Weights of a small GPT-style language model, trained from scratch on English Wikipedia.
Size: 3 heads of 32, MLP 576 GELU, 3.4M parameters.
Architecture: rotary positions, capped logits.
Training: a variant of SOAP for these matrices, 3180 steps.
Each number is 128 + 32 x the weight over its row's rms, rounded and kept within 0 to 255. Layers, rows and columns count from 0. Numbers have three digits each. The size before them is the row's rms in percent of the matrix's.

# layer 5 MLP up, 576x192, rms 0.133, rows 446-482, columns 0-191
097:181082175122165161085106146138122157114130125152181139157130150082137111087118164112117162040132106167095113139155147174130166129153154138067123159126163087147143128129159086126135137062130078131119117131093165144146136089103155139116145081059115193194116109121142110119104135128104173116136179152137199186112114116089106154111114124110155114137119146150064155013118145098113149138046068155077149106130111207149135129146174091133110137138135121110084152133112169139096091177085167125172111159103110124113137130180165195098156096165114113123131084103091101152093152160172092072
111:131130138214140181134120102144145133121059167098102150127139188152127171175154145074159091167144066146128145140111065100127133107156107149206113122110119141170169099151072153141170078103139112137065129137128182077109172145101155083155169130100140063059151175130127159155136186103128102146117078104131174135094123079154093098172094119086134109126120073189100148110136199137129157147115150137130189127138138080067102132155164133162095115089150064070119150187086144088149164113124146134163112120093096113184087137146115112120080099115120171129118157136120113091159102132163177119
105:154175199063206103093155159136124146159121117137104137127077118114158106164119122102127113136159122105129111131159100174129038135086124068119159147138090107139096138170139154156126118096141058142108110120101145142089125143091120189137186133115128108124162118152161149153135098122093193101104155206149191148116133136152150097121110082223124116127168121153147090133127131145068082094147141127126120102139081168199075143088135114139152103133111132155126164206125172088128166141173182102133125182113124169158142071143097136166134145121145098050125098077062067159116140155119160155
109:151130112192123120119126078139093139138112107131143132120152079157145160066168140077080187086073112161150171106140181125180123125166100139156153143194151054130146181127133126100156138118099097090126129157122158168099156116074173100100079105113144127150158111052040115070129194170163106090186092100133118064077113179128124173175113125133119146157111151130129101073093115089115151187071115090118160104083118186175150113177147131120136125167100091144129120128137131102109114158108134125140145061114144123079107079092124120085113172143165109115094176083113099137081127090099126096
099:082190157120113081116118161107091136100074152118135138167086117129165097115110148117120134122136125092095120163149115118095135159094116125079142140131122140193119147181071140116068199086109137101150165141106159135138058128125120127167117094091146105133058162109128097144130082091164196095149127142139076191141117113138165129191140109186145108133136114123104063075232121104102194086114076154149142105100194092107161138170113123176144119144122183130169091162126188117159105123092171070150077126113093089164175151115102095118121095139154177107143144083086132125089185143143142132
095:148116152128177148184136136118144122178105094113139203107127128119104132133094131107125099164121103075135153128068160099087115169156081179126075096128101195208101111154133111174093160133094085091129061153159116180185170090119150128118130129174179146107085118103167021120071161108119126121139192134127185147142134161135133142126132174185099087096156177124110129129117092111131067170163135086167145148108113116092165082134129123090133145144100114141166133073101174127159141150176098128170104178133117086037077173103151128091105140095095131136119147107140067127142155131113146143
101:119140107108146116101083144110132096178095116121107132076097223100136118089112146079138136167156168111142140139117144077089185110077105107123142160135100132138140110086122142246120143114160136131118134149140074158127204072124131139138056135160103085140150183170083084109153064116149157158108056155169118188141116169074115103112155130153121143196126150160157140147079115095097192096114141107192132156139110125118143134107110117095162119099188091169061098139148108125152144116164158105129081123148071109095148162121142097177131146122150106131106099096175164155135167134188097172
116:127103112056146107138161138116167113104141100116159182093149187122126128145095099145090129162166108119110131139089160151133141138098146115095079090119127186134112190131132156157054099130120099127046130172101186147129160163149205062145139093194126129127063120181119054117115130128132122160158126143172164112173151142139083117130141125147131178174116160155110123108159133114192143162135102095153087128113138151206167092137108177186130113130114112189153128074054109137141097121127090150139044122112167164121178096118125090115207081118175098130103110118128113107167139065109127119
107:147144169146115122150141089102124165156185156113081122081112082096161140100100117076103148142095160126119122117145158222143121113169153112121098145188146133092103175067169126130214107107139118131148087110105168148121161132144061112253154083104116105084159098088105104116152085055134114124174075153120145200085157138121158123103145053084121114150122114111144158116138122093121102179104147107106115072130095159153134084157148123146152139184130182184142087136079145145182152106142106098164132111113120136118160144099181102142125112100073098085100096073139123103132105131098167106
098:120146149139113091047139106165149200124158125138146139112045104095193111140110150152169135140074103157131166103192121050074180105154128127113139155121083073076116107146162151123093216132151132106179147141050121115131111185108114119114098103152177088156139099084145074121144111134148123109181066100152067151087154150140076124118147151109113109111138165111109131139117121153112069109141158108167124102104147103136131100049138154143135111229080113134080157106125166120082103158153105141138147184085148167137092131109063154114123146123090139125099126146096117157126174102082117141
106:190071044166178135102115153159095135125151146140156129120140152113206141132159115107186182101163122089158109175133131070121098106136104105068129071096140161094127123124130115140116173122169181121204083151139148112168096153152167130139152193123122163090150117127117180157149126178120151114100131140109128133071145117085197214135106087121157169126112132147123047130046113129088156085098078092122164101092105077150152124151149146096181145075088117139111089148088145086083113091124120134105148137113076111119061093135120144133107143092121121080114109087163110118098133150094095094
095:128157114133162169092118115094133101165158120141135127145144140112141141136155101088125081112113111154150104107135126050110140123088108171134142099097113199126126136103097172112167141079158099127115129151164180108106053093149161092144201119089092075108133177069082125167137125145143135106125134135145145125104084172176116139125122147145246109078113129161141144070147134102131128121075120223142113139108147073156155051102185099161093152159147138117162116160104129155142121065086183125112103053090168144147132129062084141126159116099130160142182100079137068082097146135163099116
105:063073166093150157151138128122150142127142049152146200140155110159111115109074123129130142148078148109173120118147206158136139154119126134113195125098168112182085124123126100161155092138090104077139122201081162164115099099095051147080110136145097154182138157126131162107147139172166093125128130084141126121062080053103136133111120175135133126172146134128138165105187116122126163188125175134086104132133136110120107102129151196100112144152113181087123096112134171173133161132146140135106098148137083069134111118107110144122153218154149081121089114175038131177159151113103164165
098:096080160133124152121108116140050190134142164118153156157152117117115157127081193179057127119126105120132103160097142143126100089137142070136169132130140125089189107166124123121151123114051175045181135146148148132078166120071156125129145121131079135136150117135131070102078151106090110103126181129160136182123144138136063104129064095191182120106108120107135046204173128160075153091157165149077145106151161128103106152076083077122091165129114160115138182136171174126157090117130102090171122138114047134103132132146118094133118133169076093132134128103110172133120182144127109121
104:139102101158107135130150165109124098103120060066116098175126090133185107114120138165169145115112132098131145174155124100133143109072073136112149156143114120150071064119169084124174137197195097164151119166193120137164091070125171071151141129141134129175106100118135131128133167104141113102171142129130160104091139188136193155089155143148118095165122145164138105121182138116133136127120207087126182136099075130127190116162150178100139054158104162078093147079111086115134088189176121104095139110079107151156086111119114115147127113123123076165128032162168110152087118097154088106
101:158133101117183102127096141107152082108158129116168126183120141157121170050127158079089108130082089105111102131108129134081101182050187159141100092129154110041102097146095131084123124150144136168154038201077177109113106161121102082110125119165075093157074156124185168128181175126092114130133156137179149106124149099172117145125107156103134116105102125094127138143174093169164096147166149147140146076107140134091191096126117156170091146127131157161129135157138180154106098150104139149138132116126133140126098139149173110067184140097158091144084078151102163128089113070067108185
102:149094182179120087173143152078077097125173155154174098117108042113130131103120167149137141089134127179150170152111117068137062152103156155137164109086116119100134210079136146076120131097144075154142102148136036096127141101152107175156153202138124181166149111105085105176142130103142138132085109153082140099142158152126125160152113160074113143086169144146116126089116131110127140053165097130132132161145100075107170094165131143123158173153144114133125197085097104108099217069148096153126150153111094184097141083150141155118124145177112093105088124102122123104080121087112116158
108:103104119147188067108141118130104130098124130104120150163153208094077116069169159137138132120072109154140120101126123125068131163125159053136149122153133071142146088069105110131167101090130158192121127135153149169132096088167149095198128108161141102196094115080170107181140137114105121113159127154108109112100154140176170135084154132143121192131159088157107101127169108205143080084099167097128148129111115153058163120160143144115069133112066179178116129055123137128148110195141094152133122111162163155156082121092173104181109149139083119075148166054124132121124117103155130096
098:143122107148156095111119134103163103106150065126099140113133117095119147109126145105064145126108118120157152150140072099144134201183101129088120125135089134119184146128119079107147087101138100051158130155140154094146144082163167100095122144119089190109128093189106150116153100182086077092124132131068088186160125166146129093122197137107101172139114175139099180174092188157154128134180129143159074118135137154045095110092124094071151156093100135121195128179127087114140087132101083123119087167129128083101127104139079118099160119202117132125184080131108136194095178082172120115
096:100140094090152159177095151170130083173129149179138150114154152130086121159095112162114074117193159166093135088100141106173078149125138141106107118199125128077179166091062167099123143129142087165149163154127088136162169121145122159120103139173083098133092125146129083138135118143133190117073166122125127101063141117142139194161155085127079104158101148144091104172102152136122108127168122144116120107167119076165088133109182119121050157120130150156106114177104115199147137082179108114157168061128161121098100198164122189064060113102142108187138114109093131178099108111097144123
099:139137179176129164105090116103126089178145189107142144096079088106103134112136148102179162134090138129147110120152073098133108138181137129127088140122076144107091177065172108141112141106103119103147180143122123152117160067103145154140109150123169137152121105075142101118146136144168141117166124188173179170154129108088029092133139162167089143192130058086180131095111151130147109150156111131098090090111145089059127126114105187072171158063146178123089131099121144118101134136038097119170093157120124112091192170160148142106152136027142142129147113084128151125101151141151111145
090:148127083062092082096084141085073108116130186182131192112144099108116115151118135089127076108073106140140073102109135168197152147145147092112117147131175145159094116113124136128132155164159085079121116108150176111139143086130054095143156145100193140101123115140118108169153110140148163144134147073131118106117142141130178104098161162166111123133094063117187131057108134107130152140127121077052237130154106131100149134142210137125128122142134091184102147129113163111039105192142174083136136124143107120198124146150152092107100147112196124141145122152147133172094134121150116076
107:115157151158133167166126113128101151112067144105097126148145157104129066171112082151158197166182119172117175130133174157180151198146136117098144103144140175137088060144112146133144188075133120138182127106158087125135170020180121149108151115104135107103153078138094165173098149130112109126122121131105131104095146162118141157199091103120165140143121137152071172105160205101070193158103072135084144134071100191164108077107192112097099111102109122094119156102112099110134141130125141069107084082142132205113115117111131121114080125175127174134133140127143124111150120101171103136
108:167167133042207166170156169089151171161110119144136175127057085101149132077179147095191107105085169160131093101154172144125105179095138124067122115156088170131174105144125130191121068095148121084156114117095112156053130167129145173121103126151126146115156100099132099078143141114167180094127158176143145115141174131213139153120159132139141134082180154142162146119076148081149072071109128122127084100098110135138122094132115091157123178123113151169103160157155105089097140150192156152134152096163152101123160121082143129125113121097165076145138112123074111156093153162110176095
104:111152085147112131134145175149101169096184124112191119110178094080080101090196188124137173152141141140165154075136117109136109135173187099094133112130154136127107138117075143133160108185132071135200093096127140078096108102098148089104120145132154124119108095217150084153165147090169141039137101092108113107137133143161116164100127134092149123136081158148173107120105159147138106156155067164119047149131112139081112104151113093131136124110169157128145158100141184099134136159086162162149143156143123129112214166113188083137114184113085073119067106116161133120078129114180103166
094:083101085087146110126093064126155152167168147164089138113081095111097112148157178135119146132163110085162138078109197119118148184127086110096184145116138165147094093150106126185132097133079139086156131144104168092144099132128142058113137118090144117112098150155168171142197140111098116098143129134165113089093063138159088179114201180114181106066124074166165083107097141141075088140084135165104116104130117125125155189098127181104140102178143130130115142111090060130099138130134136109113076134157133145122161065186086109059102111142123134155117114095170190153109170061129119119
104:142140119100127159100169150128128110110131133129134091106138139103181116109146158135109119095114108123123157194176093094152137171130108179148082174171149134083171100141129122110059134066088094148134161157122121115104172159122154181124122075119077139096142118118095107184111141169160164142098098140121179142144158122089044161109072076157221138057135100151138074143149094155133101125136133120108162107104143123099157157216101117123119179175130145167129125146077102170137105131120144091145087116134118119139152162137114149136044081084131136057117145122198106129124088147064217185
097:141126100105168144103138132137122031137143083128121123125104150123180061168092156111099068085015086087119144127128120166098114097103140111118110135128122113125118105099118110121115151204214131138131124177144082103077091124079165151106115196148151094151177152166154115138100094120083141128149091131145182122086125159165124153130133043144103162104093122156109120094194133122148152127126163123114144096091182150097099075142181082111094109146169074131075096130066125088125114102065147164146125068154114157108162124129159119130165150103196129117154135133130159137118094083166099163
099:119102182191137121114108160042159100155150138136161122110090166146189091083133205174137052114070107135154116146135128178123153095121146103116077061147081088146080137141138124117096185118156128074152183054129103109111122108124099071168135169147106135136153117141111082103115124097156129106154133158160096102129144146068152156079108104166106148132098129097072084157143082141138123122089097093157104184093178090092142147186085136142156127151167136065079187158152121183196138148140157145140118165116144142142116130144115156094116156117162151117064142099128108132115118118123219132
107:116103176161111145100075081173108084147137113224069175124134098144150130149121174130102140047141113118106127121125130131141127149180114184192108152123106101104105089158144128177126145159110107085138176090133174127131117116102100150159139131102083101123143150155081142128165198058152125073117148134136080085148158118134113126128117165151107105167077124107130140097204093123093105104142161138036104135149088124108149104149073143135142140085054161094064091067138147156141100214090132146122146121085177134100180125153098137159211130165100104150138166123121141120129091093137133099
109:115086126125138141132163076135157215124133049133162184119127082139109172098155158103172103086125088137110088103082130160130154164128146151118104107135142146070127129107101104099159155090114123185132131084145129129119177109120153157143157050122113169074133188144172117119152149143176125129126122136142152091189081166111107171146139113158147095088084126086141103079080116114118143110159156168058115136134084162147111153123050041096120101129136073141137166176186102161121153067145111085139177133103141196124190125141154144095171152094118146108140224130085160128140138117121091134
114:154145102104168145114080074108129159204135131158056116122082119146103126087158136113179168184168103095142120139141091132053173118117112094084123179135148092136153136100138098147124100213090084109154101149154150183079142140118208092143140145134125135054105117128125117120133095032128144068098120123129078100130166122183142086139168189178153125122093180170126105141112119147105167119140165111120118128119111029116114118162121142169160136126123170081143097091127094144129095168118127189165147156105116145089132111105123121109131109144054074130156132117175124064124117181114098151
100:138194056094090110105172083085109101100112112170151170037040108141163156123128114131056166153121150195122073170115144109143166172129094106086129096141120095105177116178154153151143093136124170095130115180153173165088152128123149065108117157149101126097107124157126117094102121127094100121096132086100172147132115117142134104127160175150138069119127141163155108108150067129188160107097126058107123137138138145102133160092180116134081152142149120120124097165164123121088136134037133142103164118144127142084098130135189189110119081070170129114145103135130191089126071171140171130
097:151058135141147100128132141142124145085154130074108124140167086178153117142087148101133107132106160137111100087179198115194149148146161144150142097109118149167115116115134069103115148127141104119101129098097069132109112098135136151091108097147142124121162134093124137083175167112163101173111134200121097155066151126169111057107160108177114130117108159178166146178077161109108116066087115083107151129068131111066122086049141124114120126135099098144133111141067178090098143156191117128213065153123102094112089106159115115144092102166141129085077142094089194101085135112174192101
095:187121101131124087169178093141126101116137126165129143112112068115119183112158108120100167130165082116114121097179129137127127080166124174146116180102182083089047116141162108147165027182099105107113093106114158121137131163096126150166131165180119064148130076194130102143118098186083078129094212139121092166108127129085097160150202172137050147110101160147120143123095077139135086120174110147164131159146163089113102150126150064070079161150126101113127146102202160164124135101134128077104147129138145130145153133127119145175160111164136141104131174112122091143135084136169117103
114:071072121087139148130112106149123114121186175095118145104159148125112086146170176125151133057072134090079087115068111099128083145125145121115133136108106144116179065111137137133159089118167105108101158098140111146135187162139102128161178171078116180154075098135116153082133142191173177187182066130129118096125107084132150180112146133071186160142101115152084197109122128114126155114095166142062138105101108099086125096094127134079139141075087146100115153117132122115114075083131152145163083138107185096080101126102148150136135092160101099164086072188105081151157136117183111085
097:150083120163133105121197065088154151123114163116099171122106117140051142111157152135123133104142099067134170141135164134135105116070101140109095088147129142104099139158139086129132141104152172106113176092165184173131125118149049123123122097148120127137109149137112130166156161161117185141121119137144125141143180125136054186175124149156143125117136102153102084124145034156164118141146177064079129151138124106110190199126131160136087136162107134136128033086164123095129184133231171113123121129134156156139163097108107169162094097078118204103115088142119135167169102111138158069
# layer 5 MLP down (transposed), 576x192, rms 0.123, rows 446-481, columns 0-191
097:149117179123113128152137110141124099160155103048132084148108139048091177153063174162120132084094147160126101164075094122069140104130186175185149131104131123114106106154200143089125112092143115134087161182104092134118157159184164133134093136146153065143145145192134116131138063147127105085155101153062176144057108210122145176143093089088123161098171173110096090133067143082128133123114133108109124155169110108079112123131126152137174074093085125148172147187069103160168136150134132140117141142175189090121115093127159123097136106137152108122103148139085116149137105172104101151
108:146157120137122142136099134163114124098106110121113081109117123187156121053098182138103159165116168080096089131124150114111083174105110171104104098157115105137125205103187114145139138103127149123111096162087148169109115116183192161174119169194120093159100148137071225093163064142114139127159094169156178110084126099137134106160065112161182144115151121069188113094082129151130160118151098097111128089092147140102132136135110140098153154100101104128158137129196087137152086155120120094057119125069110149145144138175166106152160129100072107206113177133152145128157136154106073073
105:133171077144136117143118097161131141010124084131171173129149160151166174177122115093116139155160087157108125124123133143176113145160095117074117176116121115117162143184094163125118202171131196161099110125166142112094173180178064153124140128121119109167078144156136083142096145159194113117150129129119117061112133096164169118142133117146139146117129154107144155140172126121109104116153173132156108120098053096141128121087113135146120109190200143152095113159088105158126130173137083085100059114156114094109123115145101057176074109152117180160185123176140132109066052155136115123
092:071191137156185165082083149140122223122156117078139157128138104139136130093111155126153144163151121112108095099098085138099135107108233128130139191086072139117141117055128138075073155176179161127095110128118093142129109188187128142097119091095107119125154142139149179066111126112088114133089104115186127176110150134080147124141083097121132101161112100120104149178176135132148083132155135199165122114100083124141109138083102059150116165133146125119136102124156135149108124122126169095115164199150202121144152138130146092087158179155085068140127138105140056112168160112159106127
107:146173139141159166135133088107129125058097106039087180185158156166116133103114174130090115165112125138114133169133081148139155132145176145189053132114142070130109091180141127173150194075122140149142136195144111125146138121161129161121148189078129104168148133144135134146156175127096199140104078125112122121100156073121137161084152083113151121123108091202130138195152123101170144113096138154118090181194178113116149124137160104093138155176147103207130142091077117157137134086124159098109135148079108135089154140125157081099177104174133102145154081146150098065169120118158144154
100:184113139077096162085104069143062166072181143131128103126073144129071169118154139051107148047111154074126174105125108125142163135151125105109089155109159060083190095167103149123130113174174129149148095100123156164103124100122144095139175177139123120164158188129128099142140101166137139129102177110132116154191199081151120136167153066135098205134094107113155163089095162141119149109131180164130174155153140101163130116155118137139063107158123164113171134101137174137146162165115132083145128127104155143184156100106106132046119124093106163115074136137109173106102138135081128153
094:111155108164167133120164166150075161127119107159090056086136186131171187073158222163038108089145155132094170122155176075178106122111105203153142126095137144136073103131156136104143127128064148115109090148171180098096120150148120104138146114076134131160128200109169160131107157166122094126127071176156134085164124144126143119150127128127109114107139160126169129088125135104126089219056097092111162158126149070104164129084089092107093154124123106119112104100124136129093116141120109144091159136134108126116099111086131128174163137119079160185143160128157141145074087153061167158
110:178135141107175157108166150110122075093155135092135108121106171158151054117134083100122151146170125088179143086145176170132155147127093135152139177144170157156124105184152143110208103149181100161120172157154099165124114108150089104154142143096116189136133078067146142139149099092177149142129144110113130124147175078161131099153162108139136134157107139113117179138152142139114116122110093102148156130099046103113170200130149170092176186089167154120130141127175129187188096127137059069132106078117097102165148124114117107058132114070178144141059175190135159165078143144125128156
107:114206133094146124117078159131020088105166109104093114105141108110188116083138129092149139143162156160067104114128133133125162140116154088110125120144117152169145130117093138134149138197139103118110113172201040087054157100095115187106073150105160187128136124116123155081095111102173120133125130094167079141101137073105079109126098194177084173136138130166136161171154172163092138161136155121133119161148064124147133126079167109138172098138181130081132066082140103140117105155123104198143144142136163147132110105108170074157111150157123125156134149077146153137163143159069097117
089:143116201100130078177147081144183079093087075086173130077138191129096139074133126123075155149094134093132074121123145159097093144110138094147173133157187216125127160104119127111146147116133117189162141202172116123142126098172130146107131048114101092136154149194111138156149107128153139183133180125137146123122140119135103136139128137149139117113068073121133144148169148193110200129113088144126142131134124165124102149102101160150119134052078140107151106175150099165176179143116094122178140142174166133163163085140162067144116124192085090154088110163082175129133107144108112170
093:166164097117134131097099116066184157083143148153162173117038141130140123126154101116149147122161064146060076125123083173143096113087108121102104134146136130228206106178190116086163162106081154200144098103123136068153102169093130155195156103183103156082081166130137175161115115103127156098180112186118131169118112121104112115119151145135150149109097118120133126108075120121097160125122070122096139127122115106123122117108186109120116153169148132079084045135104123204080090168084081110142132121110114097137117120142098126106124100093178176121102100137106117160143108156115109164
095:139083092101080146129175056105114136114152126134144169187109061146158158143158119089206185063145112110170105148191113156126157130105125120121156125122106101171142143143118139112134102182146140124160068104168120129096144143147133130159140129112179187086140121104152157079112154162140122127114110064159175129194133119108083110199130141124042132167065118165139121139151107091173072089133168115131126140111173155158166201134162161103089145169154175070128119143079137140152162116184094150132131173184150130163157120104100118094174151097132081091152144196112152161081110142113101158
096:111132155161114059195115154134130095138134145142095128094129180103177134156081069162113129113164097085100138100130087126083185103130105132123103145135176121112107080117154153134093147160102130146123124074125119115119123145193174092154104114135158097073112146124088140109131091132071164148137120133096202177158115180131099113186102086133151145149186117187151130167087129126131136135159145092133101106120110060072083109127072119167130068170120107181188116131112100100081038105109177126138181150140150203104128108129191139083087171105136108182170108125199134119102151156095108100
080:174193147098160105167165117092141108102150068132056086110073129147146152075227073118044119128107115123141161114133105110068094155139114187163123114091106105130133114097109123109156160141147067129078125122109145102155152136086171116073116131134165136095138116073117136089127075150101090086142082169114120091141131112071133173150127152153058144119113070123126163122176121098096114144072175133133073159128117191160139123087105143119148115126138086150132103141099161134176177113081109106131183108104123140162091136102072076156166106108188103131088087092096133128133060099126148161
099:095159151138129149149171067161168143161091157171156142068168133051082168162103118170069127131172164151130115143082203146111133109152130134122124115119088137129125147171107162149146108078086104096088081069132183154145135147199081149104146189111150136099144138141120169097034122113116131162074103141187112158177100098168126181128126111208114163126124179116149171114091157169149134120130078148146150165127158073120116140144069144142194156106132124162076096118088151100086163131081131130138164159094097105084103142088142165150159130094123149108130166098132110148112138096131107062
100:093136105156105101168143083135122119132090097102164111117133151097145116139200192162123090118139183129144174109159100107151120134095121138122131084102166135121091095108155115157118169108122129161185151120152118139132108093110152131160108125119168172205070142141126099172153102083141217082143153126047154155163129178118152093112134142099110169057154143161057144093085074188085147151132119168079176127103182104137184166146141168158161135142127217167167150143079106125115097138140124166168146109053114110160111086122188149107103181128128118098140142098089084087087099124143113131
102:119106064109143065086079084079219164125141086132099099103146176163106160105083137145098153172094156082079145154150135125079172137116119112128099192159122164187121142120111083123162163143083095116167172106155173104130143148090158044138120097198184111149153132169116132202124146075082095131135122139166181135125102153180156087061089131150151076109108109102139120139107109190108165110139133193117122124112095151138124169141128138124083106121153112144123096220180124161127099139143114107161103129194141118126100132148096119169100101129182096118130127104115124098100117092122144077
108:145137124156153131090100148127189102194114171127136094155115142131092182165125112129114103138113168135108173150148109175111105157169190137159115186156137071132145110183210117067128107116163133114074110118090100129188206091152100133108163113168105127116075140136166094146139064166122177157179167096104130143146117102163156196088116127078093108140166136114130095125110176138161170153138105095073121134105143150123165133147165148095194136149159016114077115155085180118167134134172146124128113118138120103123097142121154119087115094151162133081086096155140131134143109074159116046
092:137129127122079170159136174178116157122095115156082129135134141125180110109178131130162121133078098170106135145147135158129140135139152097189081091147113102136120124095155128130134147117140132135150109169134116090079135187101138106113177052101198136145104175124088149143105125121081115091211162083136151078102144081130149165118074107141116111121152137179058125122156119130105111149115091144115179110149211186091157142116106166153181160132163104101131107097181117198137161146114110191090134131150115192137126128063168061162112122159143120043139155173127145076144032085106132119
103:117114129082138113150157067159150128089165135146128179128067074138119157123071080115168104148116103182122134166123123170082165114134109179134151099094172127140051099129210142077129154162085072154152106107149116138101157124094160068135099154160167141090148144111134153127118083158141117116095069156205089085147128174139117118086175139116117152165075125144136178104096199110124086131116103108102081128131100172130152121150089138174140068174115146127151114139109114091141068204099103092104101148132116093163115083035101134134109115175115109131114188065158141085151122148156125131
102:092131113126167128130150067133142106102103132136089119143033197133149167123131117156143094133139130120113112116119118126104143133086171082117152185180089151147186110119077075180104088103092105150197153105084151134147102080194140143067090156102144099130123076187133127133107113137168105135180150135144145152116132163106118097144169106133140081127148166167105149125107111133072183143169139122179085124105181086157149107109091150121134073124107076163171071218131131079154070112105142155113095092121065129156069148126142083135124127178094093144157161174153177163101145117141133191
096:169118175121132118100165173147102160117153106106105107095100169176088135172111082137111181148160182100095107162107119139177149094113097136170125112134102131064083121167154045136091102123127141136134125195095068113156203162107142141103136085135125201156113170058093135187095123145135106136088103123131134075150145128155144150179115070133135169135138116114111165098155085174138144139193107168134174067188162120127137145146125121114099063146123116136147078140137080140181125086095133173099121132124175195204135123064147080162108131116133098114127083153136197121134135165159153140
100:115142134117153146108198109114137156098118119122117156172112126174145122056125097144147118145092182041148140168186091147124145184126132147164126127124140138122182178096188095123124153101133151083140146150140128102153121111074095159174149076125106131100125177062108108126139091146160115111214149156122092129121176144162149066111160153052081089137125174170142130116105146111194141155172129117135156094118079158107158141062154139062062118171077121075142119172146175143099083152134199097107113083148193118140043132128126101145076118156120150158120136120161134117122160096126135106
104:098061121129150117050154114127126103123164129166118153134131162145167120167134146144157126128172128129112090073192124107171065130101142194120121111138106097142134148164187144099143141093120128096106112164144106152137164080172148083144019137155147085170080147122034108119122088144094128136114097185165135116075172097102119159096154186176127132179156155118180113085130116137104145110137066130129117126110119123111136103150157084056135132087140124186097143150107080094117179163132166172119154102083118133149124086095096093147078059085133113149124186092149160101091091142190111138
106:117171122063148128157084109151136121098152113118157075088139134158168123115130121122168083097156150166115138108062121163123167098116131097169126106150090149181143090100134134109138217167154132155054119161125178147071141147182121176188133124129099157166160149130102127151134149120169124130106103186169184018146172070126143145150148193109120117145133134122147113115131177110132077144135123072119191093148114159118109139047091126127143111122081164126098132092159074154090144098157078128173124095161171150161073112134140154091104071146121103074164174149104129172113113093091169106
096:148120133123119158112146156123116119084095131150121105126157160109085071086073097181083160110094126145107106089159163127065130174156073092135184120130153099123121145136090096118174141150155134126122153051134162058052169161119114110149107063144085105173107115116082113087160162114132083116105084094055111103190095166127128126101120149099142090156062074151128183090121159128183116156156170116123096071117146132178138142157097124154114115137142078210146111174127112169141102105116103089124159126151158073189115145100114174109201122093097124083182139135179096141137115147095110124
106:107164119116099160122175096163156110116136155163146208122131180128135175077138133142107119076114096147128168125162149132161199150121143132152103113144170093101133141122084115123135146149113171149125154185131150106077145049124115164166168132132111105162126106150140167165100141104142187143150164133142136148055138144155107149108166132148098120118158155078204088126096103127111163136136087169159118122106110109118245148074178124076086176163201159109153084170118064169109149156134124074127106074119136105160153095163129153183184183163077101078131131086121139130070146134120100108
096:158109184090111088167160124090165099155145128115105111112106099064159083118152095165161126183149084097153137147123167089137133132175142188129072173063157125190183101168117110108086139114106125097116129147102121131128118179084134114122037055186114140107172160127123131156158131186167116196131173109099118064104146138150140122158136180129153130125131090086104092124106144068130111135118157146142118144182114170115151162110125119104106112138069170085114087060119127160113139111116132143125150091173095061108148118122110077064092199094086141140181155179157129127132140118087172174
094:177194156152185169182104121160119127083132159083120128147108121129116139138186118122130107167066122154087128173119102171206146144106083143154141096103174144118159154145118091208128140125108189138138052127142144130118140141131137140181086109124083121116170092063093105119144090053180098140141155113137146104119057152155144146161105134160155086137135132058098119177128133069150127151166153180116132156131123146133099083089171088081151147153173101127156127139060150120124154095115120190090101103169089159127072133111073174164117143148095140160199101139196137131166095155146137139
108:065084138131126170164142065119077089191134160145104099150083122124152122106142169135174137147172117137164105147148060103125126112148192106175145147093117125102144153118114156165149156156128102189129117151103169133150188075092095141121140187119095185069194100171102152185105064138187137165176162150125136119046120162106131126159147133146167100172088157064134112122113080110134144097063121119148164143123169109125150141193075123123152098111119159077160177142149121107123129106139124128137154113073198188093145119116143075144063159131116138172112122202129112154103145128129106104
093:126186135094152187139088119136120054157091118123123139143144125189144150144084198132136133120118118117099115159112137050077153116140070129178146160099132080093096121164170103142092123113110120088166032148127101092150147150176176171077146190083068126129128165115101173103132102140128116151128170099098142143137155099127115127114124080155099156157182135133153137122082127206161083159113160088139137175154103128166156102166159158195145083152093146138144072179119131107152139125139148111071121113117127092091102058108182148128112128149194162188077063132104096140151109098146137135
094:139083172080068091098107148149104154102183107131110116172173143070116110073097152140109145108108121207142153196075112104094165077139173165127140126074144154136134081106103159123169125125103101144115141081116132107078151179142113146066111127140107149097149118177126107078151146117135137151111135149158163110142094151169162137135155095107113122145124106088121147071141166098139134125145100153105141178125199151054148131079059126173160123203109149090118136113153205114131125086156063167055136102177089077135125116123152120122139170131118197119094068080150100128078093148088098135
110:162121142118098133153192094114103207168054124079094128127109115156116088107095143132124108127144157126134135158070118098160100116157165088160154103157139161093111117068100109112111143127136121099089106102127107070100080132156100149114194134111162077127094121127146084086108059074117179068088133132097061120139116120134133093112111110114174140161120106112136053125148143142107114153080125177138170180139130116087090129071174099107185069129180144105099155111046133171132087135147119136141107148109150110127124155166075055105219105153067114155095090150123102146092109170172107130
097:088134114167167156104226110043141112150118092158174150092132108139136141133106142177155127146160119114157143164081160100109165153141091152129083163152169122140125081095160148109130135085163133112161142125159129160150093185101104106155124178150204066123163163125137161120107087155046113065168166151055114093089100123110125168162145158118133172113230174129144089114131148135170073113154116158150090172143124194141103107111095116120091133139208064118083127107079109138172096160121115171101153130178109155148130112097120114128126144089166154155111117137060131133124159144107138137
094:131144122122100163082088108176149145123142171080150111154123130127114118172157131118116125156157088111112182136109166126164130148100138040071152141143127130146120167148141142129136136156135168140159163170147125094146161070128155151134160174039155155109148096082127126177160088113134135135116077056136130171155105149142173052146145118098166161148122092140132078094149128168160062165095072099042092127105117162117125117117154154113148138153199089116070095154057105150154195087067115165157129129141083109065115138147145089201062092131145105159130120116121124119195133127096158128
107:141148083161141075149161134130145130118091090117119153122093058115167150127124129132111171079180098168124106135174130174122178125130044060148108149173114091143087113115117176114126092110182165121102140110063150166159133111117131127065119130133169155123129145109138054148135107165108109100067106116138130153094168126086110182130131182124160184130123173116146108115077086093180143121147126087127185079176177167140116142132099109149159108182151088054146135169090084137135170185146218070147135154143191098182125147157107108081139147103154137156163124136110128095123140167087121081